{"head_dim": 64, "norm": "layernorm", "optimizer": "soap_variant", "schedule": "wsd", "train_tokens": 106000000, "max_steps": 6794}
Each number is 200 + 30 x the weight over its row's rms, rounded and kept within 0 to 999. Layers, rows and columns count from 0. The size before them is the row's rms in percent of the matrix's.

# layer 9 MLP up, 768x192, rms 0.233, rows 57-67, columns 128-191
104,233,266,181,170,216,189,199,248,195,169,177,207,176,249,202,190,205,191,204,204,204,221,126,225,231,150,199,206,264,176,230,233,180,251,224,246,184,183,202,195,212,227,144,213,175,203,196,209,172,155,205,204,226,227,173,209,196,245,216,218,208,206,241,211
100,189,189,181,175,148,212,147,204,185,215,244,227,251,212,230,184,194,202,248,194,167,231,147,151,191,234,182,209,185,227,224,155,160,254,165,185,264,219,214,153,190,222,181,241,180,171,207,232,165,187,133,163,245,214,138,203,196,211,213,223,202,197,195,200
108,218,208,179,182,217,230,180,209,238,193,216,177,191,162,173,210,172,193,153,210,169,192,205,217,206,185,183,154,219,223,197,183,176,178,172,151,224,205,186,252,176,251,196,205,173,147,274,234,206,240,218,160,189,178,191,185,232,225,215,199,205,163,172,186
100,211,198,182,272,195,228,212,240,156,160,211,223,162,266,251,233,187,136,154,186,228,217,207,195,206,119,228,191,179,196,199,216,194,229,213,227,157,229,246,232,221,204,213,284,186,164,247,202,224,171,189,204,223,222,244,215,183,255,200,147,171,267,216,145
106,236,162,267,234,188,222,200,240,197,207,222,220,223,201,254,258,215,211,211,209,265,255,202,170,199,189,249,209,183,210,194,250,179,184,142,166,189,161,139,195,186,244,171,189,235,175,222,186,186,192,203,200,217,212,110,191,216,199,196,181,222,184,196,173
089,133,208,144,180,242,235,239,201,256,259,180,202,216,213,188,178,219,228,151,181,224,158,212,167,214,169,186,264,205,243,188,196,146,206,251,229,214,260,177,165,203,214,210,203,204,215,197,215,191,212,230,227,210,158,235,188,226,213,236,234,206,250,202,168
098,157,238,169,182,268,238,165,228,193,126,147,178,174,189,198,289,185,209,165,187,201,187,175,212,181,215,227,188,225,267,211,187,203,185,189,175,149,206,194,205,170,226,202,173,265,194,209,168,118,166,215,223,202,213,178,155,212,206,156,176,189,149,265,211
095,206,195,193,176,259,224,222,164,160,242,217,178,223,203,228,215,203,225,205,182,151,187,133,242,221,239,164,209,211,176,155,198,232,183,190,171,187,179,190,205,255,162,180,200,177,183,252,169,230,172,260,215,167,166,128,186,185,194,220,220,180,188,207,210
093,186,143,211,212,221,234,187,177,226,196,185,179,224,230,251,189,180,155,218,189,181,176,170,194,200,234,257,178,201,215,242,212,195,266,231,201,216,191,218,238,218,240,182,197,176,165,162,196,144,208,178,191,182,146,198,218,216,218,183,209,157,182,190,169
104,167,165,198,241,184,150,166,232,169,185,215,168,189,223,149,195,226,221,180,232,206,210,238,217,179,259,199,166,240,160,209,223,170,158,211,198,232,142,181,223,227,231,268,182,217,252,172,224,174,232,198,209,178,213,213,169,170,261,174,191,193,176,237,246
093,196,250,212,162,203,203,164,213,169,184,218,198,187,219,180,203,207,163,234,247,218,206,183,268,139,192,199,216,145,249,210,214,253,210,132,267,146,167,205,170,174,201,224,193,111,148,189,222,251,228,172,170,203,211,161,185,191,241,200,239,172,221,180,215
# layer 9 MLP down (transposed), 768x192, rms 0.232, rows 57-67, columns 128-191
099,154,148,215,203,165,154,245,240,192,168,219,201,225,152,239,196,197,141,195,233,215,191,225,167,183,179,254,175,185,246,184,158,196,229,159,240,239,192,182,187,199,217,213,189,222,205,187,217,248,168,227,202,224,221,198,219,201,196,232,235,189,161,205,164
099,184,242,185,217,200,169,148,172,168,276,203,171,217,223,231,157,201,178,193,208,217,213,165,218,156,249,227,227,244,210,177,218,248,228,233,256,183,202,169,204,225,253,265,186,176,97,200,204,187,202,194,208,201,203,177,171,244,139,211,194,190,196,128,200
107,238,218,211,158,208,232,265,235,150,172,194,245,243,204,148,186,194,207,159,203,249,181,167,176,236,206,249,230,208,215,186,208,221,245,148,165,212,198,152,233,195,259,230,225,199,123,203,235,205,195,236,205,198,207,197,184,238,182,274,223,198,185,220,247
093,182,203,184,174,160,227,201,202,156,168,179,209,182,212,208,250,192,225,250,193,200,188,234,183,176,181,174,205,214,245,195,192,181,204,179,191,183,180,234,215,153,181,197,265,180,182,208,186,158,205,183,206,199,208,224,188,233,218,196,228,239,194,223,196
112,218,222,183,213,257,204,208,214,174,231,243,215,202,223,187,161,201,206,263,109,205,227,224,256,215,211,224,171,210,220,182,218,189,191,164,207,209,164,262,184,200,258,236,217,212,220,181,258,191,237,172,134,196,185,217,231,181,200,197,205,201,200,175,227
099,188,226,189,212,183,189,170,218,189,180,202,214,165,211,243,225,200,186,179,242,192,246,187,210,245,236,178,179,184,157,164,250,207,237,169,220,198,190,223,217,190,226,180,252,205,164,231,211,168,221,182,176,196,189,186,206,245,238,190,182,135,189,197,202
096,179,148,239,218,204,223,171,179,203,217,168,171,244,214,260,240,199,194,254,184,204,193,212,209,227,176,187,155,211,215,173,188,187,228,225,223,206,241,197,210,222,235,209,228,146,198,230,213,255,242,215,233,183,175,200,215,203,292,243,197,217,216,162,234
087,227,180,171,247,204,208,186,180,174,181,172,251,191,214,244,256,210,199,235,175,184,209,196,200,234,188,201,234,171,166,186,151,240,260,185,226,233,191,190,241,205,166,199,217,202,201,231,218,203,201,207,216,239,142,190,224,206,177,194,235,228,226,180,153
093,179,188,148,154,230,168,192,190,244,177,164,216,197,235,133,194,150,173,176,207,215,178,216,188,179,213,212,215,219,206,259,210,245,219,206,208,218,237,157,179,163,228,205,163,197,197,292,213,89,186,205,211,207,248,193,229,204,225,182,217,230,168,182,251
096,205,215,207,204,217,241,191,211,159,219,176,227,218,150,150,205,217,191,246,227,134,194,251,194,227,157,216,190,200,219,119,251,205,256,180,254,176,201,159,201,164,191,244,199,150,207,173,201,166,189,193,191,216,219,211,172,207,264,230,193,213,235,194,195
096,174,148,185,229,196,203,229,153,219,205,226,197,226,232,231,309,128,240,159,197,210,226,173,205,228,252,218,218,161,203,201,208,228,239,186,225,174,172,188,214,222,184,210,205,234,208,210,202,170,188,219,217,193,233,180,238,219,221,189,197,225,146,215,144